config = dict(
    n_kv_head=1,
    head_dim=32,
    attn_scale=0.177,
    tie_embeddings=True,
    parallel_block=False,
    init_std_qkv=0.0634,
    beta1=0.95,
)
Each number is 500 + 25 x the weight over its row's rms, rounded and kept within 0 to 999. Layers, rows and columns count from 0. Numbers have three digits each. The size before them is the row's rms in percent of the matrix's.

# down: layer 6 MLP down (transposed), 256x96, rms 0.171, rows 159-180, columns 0-95
# gate: layer 6 MLP gate, 256x96, rms 0.195, rows 160-180, columns 0-95
# up: layer 6 MLP up, 256x96, rms 0.176, rows 160-180, columns 0-95
down159 093:522552483509510527510487509482498504531489503571518522499485475456502470511496533481495522487559461518515509483499495473525476514465511527494469496514498497450532478453515506535476490502441505492488488459507481477536479497507502473491468506487488490478482499525492458468461429510497481486
gate160 097:497530445557484522471536491509540463526502506521471549518477519530493502512469440450526510480522464507484539521526497537451515508460510491490475494529510507519496483506513504489490451535479510495452494535475493518502514494503460495520502515494531481530510467494505477492486507502506548523
up160 097:484468510506515512471490548514548437528514506508488543493493546538480478488434479491490463499469518485481572509520498490486524487476526487463492448535487512497468526539453495506513491484491502491483491496514531517505472500503497539494514537501516538511528509503481514490516514471532531485
down160 098:520501511514466490450482512542482505478497515529457491470467503480466480509501505485453521500489528475545513490521497472523583508485542487491471512464494485472523492495535491464523510495516531521517495492512534511513481468480523507499516500533531482509490530480488519477482421551502513518
gate161 105:526528523514523530499505503528536517508527533515508500477472484462485481504506507457491531542494444489542546500495503465534493535527472439479524510483492498513518508509467534457486471516517502458503529489543506525463501485517513497495516526514491494554508488528444473502540516529506492476
up161 101:524450531493502478510503491490489448481487505496483483491493456473548497498483485532508491470486502487505510501561514449530484488492499493527500506504509468568492511551482442526516562503477553516487450486484497473520525466515457521488496474505505508502510520502538512518466508519513497489
down161 096:502475479535534485528462541498543485494480559467528517534513544542544543482493502524497510520492525471503458460482529483507501490521454530504498523520485511519483504468481520477507524524482500545522524525440462523533496530493467511484494483517489509487518492504501482489526524463529514505
gate162 100:489480508520526522523502495528519530498502500484548483502511489491455504489495467482524477515470510474525464490492516501483520492506506453499503487495536520547490495521408490498504425503475470500519481481473493528507477505523487484504506504531521553499538473537474497447551520479520510515
up162 107:517491510519476465553496508481500525481518472530464533565506505469515511466510458442528505542478529488505494474528530482480490460506524463455501505509510497441503509532498503518487506504505511526519535484490542507495505477484535489473528521527554470505514499485503528513488477528481543484
down162 103:508581494501464505532531469489540470547500489478491485495478529485520491472470480452494460508516452529484515499496546489511511484474504496518488465484483508553528471535507514488485506510543514510472514517510517502492506476526475480496511473498536501514506484480499562515536553521493506535
gate163 098:510490505528554481542507518512534460486496481503560498532470473491476545509516471519499533501480534510512519487521523527502471482521489437476533456489500496504515492525456500478515438490503527496493508496489481533487466524504467474502496483537495518504535481541479485459505529527461478485
up163 089:509504484543508454535475513529525463493513516511488504534491452498486544490513493506485475497477529501510526455534527528494493460544558465473514467489485469532525471527474498521495516484489553511518491469457516476508458461518502513477493488516505499528533504530536528516467507487467481482
down163 098:515514480485493450538466494460504511508519481509451507490509512565518469472475481475487463486477522556497522501495477488515554501501469536520492528469447517503493495491507504448492518467491487526479497522511511503475504497469548522497523479467511478504467542511495501534477532487512446497
gate164 101:486491490548547532496531496545494511498523514482517492520484501533539483492474484469505508483537512517500478548463516487520465525448509503534479521466506497453556485502490549494509509537506517480479465478479515528470494462446488522477483512520501471554524495508465510506467508521501502519
up164 103:499529511444469457499500508448478548516477506496459535498484531474465504510517531518509500499451494525480500491501544527483501462538490476515528475501496518539449490481525454484468504474473542545485524545498471483520490495528526500489531497463503481478498491516497489498472498485539482476
down164 099:486450520492505475520546503513531529472479502478500472507482485503492496511479494485481488466508493509517499491482529482505459504561511511488501479499516529524489529477542485499501494503514494491457446449478500520486523505480493527475489465492554481519500458507526508493485592545501556505
gate165 100:472507534471518496524480486510533519436507485493479488473479458496500499482511496523511520479460465511481519499481488444513525511513487476463521495496464489504458505495552555509490508519468509483513531493496506529501480487521510502495554476543509535579518468476506452483515496473484480509
up165 098:478453492453496479526507493500492505502541508510509535516486470532449528501491502496514566501503459465536512499505504499508468498563521437496458504517498509524501516506477533514483481543473496531557523499461512500488522509488513532516508510514520478540502555492517478490506478521537508516
down165 100:494456458468492482502480527504517449511491495488527482529471469490511493481494486529447524486546485473472504507479485553510529459537450472520526493519477488510487504510510473473485481506501523539501519485489471493477498530498521522453487477490528473494452567514517490487520477464501490538
gate166 104:501432487477498465519508500506545496489527492506581510544490494490473522479482441470491561471482510492518488519526485511497471498514482474483497479492540526501538521499443521529499489524500509500477493511511497525558508467483492483481468497539511510501525485487505481491511515465508452514
up166 116:507485500490535505494491489478490543492474482466485475500487514504483557473502503516479509499549483500477492455502497516508472502528512509513531517504534511466525487434461492489458536532501470470497475463516452504536513532527464486484489488479475501536458505495502504484456516475480427522
down166 111:479492491523511495516501499478515487513539522521513507505523515518486531505512523553525500499522496485528531468512527503487506486522498483465488486494521520479481489540518511461492459522478475554479531486491457480487509535500512451507494493467506536490558490511568486478498424441505486476
gate167 097:494543500464508525470469519499511475486494520492488433512490481483512487548464494473504530518488531467477475492483463505506463533503506502467495492510516537470522475534490527508527525555454496516514477477538539545505484503482487503461519544524544482474508494509530470498516520501495452486
up167 102:489532489478480483480472492517488465500519520510486515504505509513497497511515468451528522476534501499501522499536496531559469530510470524487500445463529485510465490519524541506513520514478458529476512516503466497458444476503503446517479484537494513509541502523480555490473483544493519527
down167 104:516509520486479457498478508524520514506480489529457491485475488500457499486528500477490508492491504498504481509504495454438503477493505533543527522478452459515480441540486498517532434519484486462485498469524505503502516509510487493519480562547492488504519507509509473548514552476511469493
gate168 096:498478515482455509503496498502509494519522497504534533489454470579506503490532499501513487480463476513516529509471489455456497507495516447517503494521516503510437463529521513484499476499503518460505518544507506493502471494510433496509485482505493465543475499537516451518526494454497514474
up168 101:518533541488510464495476518514525535532438495489469521521478447536505520492513540485506497544523496512516517505495508504533497477456538519460512503546520499530491484498496545529500522477494454491450519465495494520542494495504507475517485476528517490468481509487490516483557474469480482470
down168 103:504493487484489540517500505512521478499493487444458520504491475511449486484508486531454472485493560534522491506495486501512474507512541492490489515496499531515497506461460486499475511531527549501513481525495485419495507518432508503467529546496530494491511463467510470458509512496477494510
gate169 094:503477487512497487492476477491509491457558508514508495547451524525534531492530503493509494465451529451516510524502542494513512487473495496538466462506480571492496495486501491498485516516509503494475489487524488501517493484526479480548514508482457461525511490495490445489511526506422514485
up169 096:499562495490533531483448508517528542501454488520471522489489534530479471524505521500484495537511466504439502490474473488512489526512485514498473534480518491485468514499515515485487495491536500508518461544471491498548502507517464494473543514510551489467488466496482519534551486488517484533
down169 096:489527492507497503492457481526470514493522496488488457456447484491521515478557510505481539482494467506493459476457467504515514501508460532519491445477495481474502501528494506544485509491506484501511498512518487534445500487495531530569462515480486495499512509469490470481501538544546483501
gate170 094:500545560488512482507496504486457518529519493501487483531507493501528513506500466493477520474506507484487520522531528430499513523551484477533474445531473529478511472524510479504509516486509504447517444513500488501516516503509502513462511464520530479472502507512447499569530507523497494501
up170 093:521528559469505483523491517500471498492507534493473481506501461489535492541494496497516523483504521512550506504491532508532505502452506500487505467525482487420489477553480529474519503500529477502467480506503512503496475513479524513510504467511502487520447568506465491514494490472566515487
down170 091:505473481501461496474483543495523505484507508508526479517530530521477509480501483537476494486494494450488544481470496503492493482459470553475453504468525476498443560523495517485482510479497544523495507476500543489522486522477448511485513515531481531523528486476491526532532453479493521482
gate171 104:466477518494493505449523497482494561452462519483558550522526458489487519498507426495481541516500485530511528474492488510520472523509506472502493498507479503522528500511469495494510512543511484495479453528479526536479502530477491516524493524509533528479530496510484448473493508491505506467
up171 091:504469477487495497487495499511504506493478469498484545493494488528473450518500459497458498501506497488551527503499479524515485540497535536507500468493457482509456488508490488464483504503504445519466511492492532514424571541472525502518483519518535522473471514508489486475509502506454513538
down171 093:478520507553495524497475473514506501501450469481461467479472492501478455512519537473498516502473506485501464582517471470471505479541508533493489534492480492489491508534455484555485482491514525495533515516458522481507512488540481507514493548500483487461500512493528502502455491520473519507
gate172 103:510507540507531497518523543523500486482490512511495509520453524444505559484497442477472522462481492481511475530533521448531523481515534478502538469508480502496523519508507469497537551485486499486443513479515489512484485482468484488536496473513497521543491469491498490463509523539483483489
up172 105:507504553460530508511521499471513516501519517503508484519504521488471510514511487490500488499472512459485456504513502453525510518531525525484495445520458504467516501510501492488475554488497486494429509488480526501497488509533507481534496474438494483558465540516508511520452510521451493465
down172 099:573480488515480464538467511486479520488459499487545488497502504449513496502485510485484521580514507516519510511536501479485532448529511508480534518470506505493482522479501498484488527481493507467478526518464513482485480495523502538470526528466511504487488506542483574479522489506487490483
gate173 107:506490509492528490465504486473503501444460496467453451525492476485514514474492487502529500489478503481499501549499499482487452509489508512495494521472484540493517515554504508502444515533481505449479475496523513513497498483502426487497546492486511497556510436473526486518509510489529523477
up173 105:466457527473519520470523491566499477477497525463513478508547555492492479523518470477544532509489487469481506492508503496479517526487529476486470517515487481518526522544489545501529506486509486495538500493538511507484502530474466543479458505497461470506497492507539506449487497484553493496
down173 106:497564475513543500546499503503482480491493493533528520501518492553484525485473512496504516533541496488443493518519499494500522493504509488523447463520451475523539479466498484450506486476519500523496501500501473522466527528483538518528514487495499497489480534515467424496512507462518478519
gate174 099:476465545495525504485526477476516519521492487463508499475462483538518517468490492482453460485502452555504520501448508496498472492512478493516492492503545547473505499468514505476502519497509506489499458467517498509530457510512468523514486490495512505551560494470477488525534541468535527494
up174 108:503478504519501499498538482441552528520510497487517503482492513519504496510506512494476502500522488581484523502476497480517494497502467506500512499553525507498535451448495476506520536489503517489475450497534507544528453524478469489471471478470545510473530493476477476497557498491513525491
down174 097:511460509483490503474507501461487494542489481503480537441474497526527531491479522484478478512503498532516562479512454512532487470481480502530511555492503465490494491515488457481501554458448507509503483432547525523523476476510492507504494486492489466512520508510511518501506511504452488483
gate175 096:487487523519522511560483473460541465519492505534558520514481519529479515496520476491470505512475499523529540525518554501535470468502543521500487485518490483531504479504522520489513452503552513501501494534512510515543477494518467533480500502547509486476543527459480472491495484497497464492
up175 097:489535522553499502492486543506470505513511522517501449516514476526520498479469515532503499510526490472483488505463511510506520482530443507501492463499494477494511498458491491500522478476466484495491494514451499478475465545486483511526429457514459490483554491465507449530511499465518497468
down175 100:523488492495524496474504481494519490457501465522453560523519519539501510510510496527486504490460512533559525534475532541454491510505541523472515502493515508508491493509473481504493521509526520534513483511510521479508544508520506505512559493447552526500449476522539501513528490530488486479
gate176 095:518468493509482491497514501493545487512523476522531553476512550477438502468496473489504504488466476534552512491481483452450447523461515451487462501513480496490521524497496518525479485507498525474504521510506471555509509506502498505501476495552521488507520487482487468487526516482545495539
up176 098:490537531510534505497500490499487513490493574493490440485471483500516499503521519481494489516498506449461515499497528497515558466532529532523531496467541505511498458524512487516527552504481451560506464469472505499496495485520504475500513498483506519504513511493512541471497488544452492476
down176 095:510458543471505494544510494541516463517502524478509515525507524497492490488487488485513470521512452514540515489466540483462475548487517496456511477512523527488495485515485460533447445515512487499531541497532497513507469490536514526497483495515510542519525455537501516495495526524479451493
gate177 095:466530531440535570468511531497512533496504521510506495430500490494525505529539510496507536512511558490496459538481509505504493512488502506468515524512508509467502501499473463468454496517498500486546495481498518522501488518506493498529534495511510558519454482495508506481487543465522475507
up177 090:507469521481490486499479482476489560499475463464489490486490506471506484483447466510509531519500492494469535528470496468503465538510469538496508514488499540476533540537539512536471529480484507502493532500473530504487523486494491483467489523457499451479492493469440457530521492528492483481
down177 096:501497473506504523525516496482484555535513496486502492500512514504495552457491468469481497509505530514514452451481550491512504517491521542449522497517474519459519489420517522491455528481556492521491512535510512532510540475512481487522505480493542503519487514473475493524486510528494512511
gate178 095:530513502474516496533530488504476457512405461505480484504469495513525536461473518511481511485475525516483541475502503493492493494506459497534478484486445522511484497526510460523516462501491513481511509481497464479494454490535480532519538500484504515534509486444517483536534505515472516501
up178 100:461530496511557495531504558478502507504518532505476509507511487404530512508481484534522526458514543495512510507518474497480484506483487490516492482527537489484510529469462480507519529504537529494458483505526490495480513576472486504485469479525509483499494481505486482515492487485536468513
down178 098:518503471502499533477537473491464516535494500443491465491479517491483472496490552477478524519446501548531471521451526509484526500490493534532507492470496515522475494541503461512508485490512517476530500487495515557513467437520536514478516486523537470512487516487487524528487543494491500485
gate179 089:527501510468487483487543518457518482543475507492495501516485437499507529496489517491502526459468517524495535482449526517540486462501486472489524465479518512479513482483534472523517488515500510477433461497527480517503500460483516499536474481513492488576471478503453488511517499481516492486
up179 094:485456506473491490520532479503490525486551489520506495479496498511533519487558480540500502499489527457472553504544513507525457484502491497521477524493510512520506471521528493489523467491462520492440537515506483493566470512524519487483461505528492553516527498479504484496502483477474539540
down179 097:490534462470519500519542482488504493480545487511500488486498509500524486493491451497441457501471507530483500553516472498483473496535484477514535558524485509484516487507524461530487507484490547509493483509542497564537513495468465512531495472488506535473474517502466522523497465505495468527
gate180 094:495477486436496468446484437506509531522491513492502510520542502568492517485482463533487483523518491499507504527539548543519475510512454476488509510523455513523496515481518514531506508477523520500526503497527511511492510518519480488519506448490450459513524489471501520517486522491490535530
up180 102:481524513436473516477468506504549507522524530489472541519526523507448527498495429508444458535490475509500513515497560518551489483528477447497513496522506487495514491501474486503491509457529543511514489509467484501475464529489498520517511469510487502488531524514510486483499494476514505495
down180 099:476490513508468514507522531472477448491495485512522488485472452469510496486529501495508514502476491474489470471477426469497517517500503525526492489484510452446492497531476471505506513491537480506467481529478528492479544489480440503491486524467531492448486474491490479513499480563515494470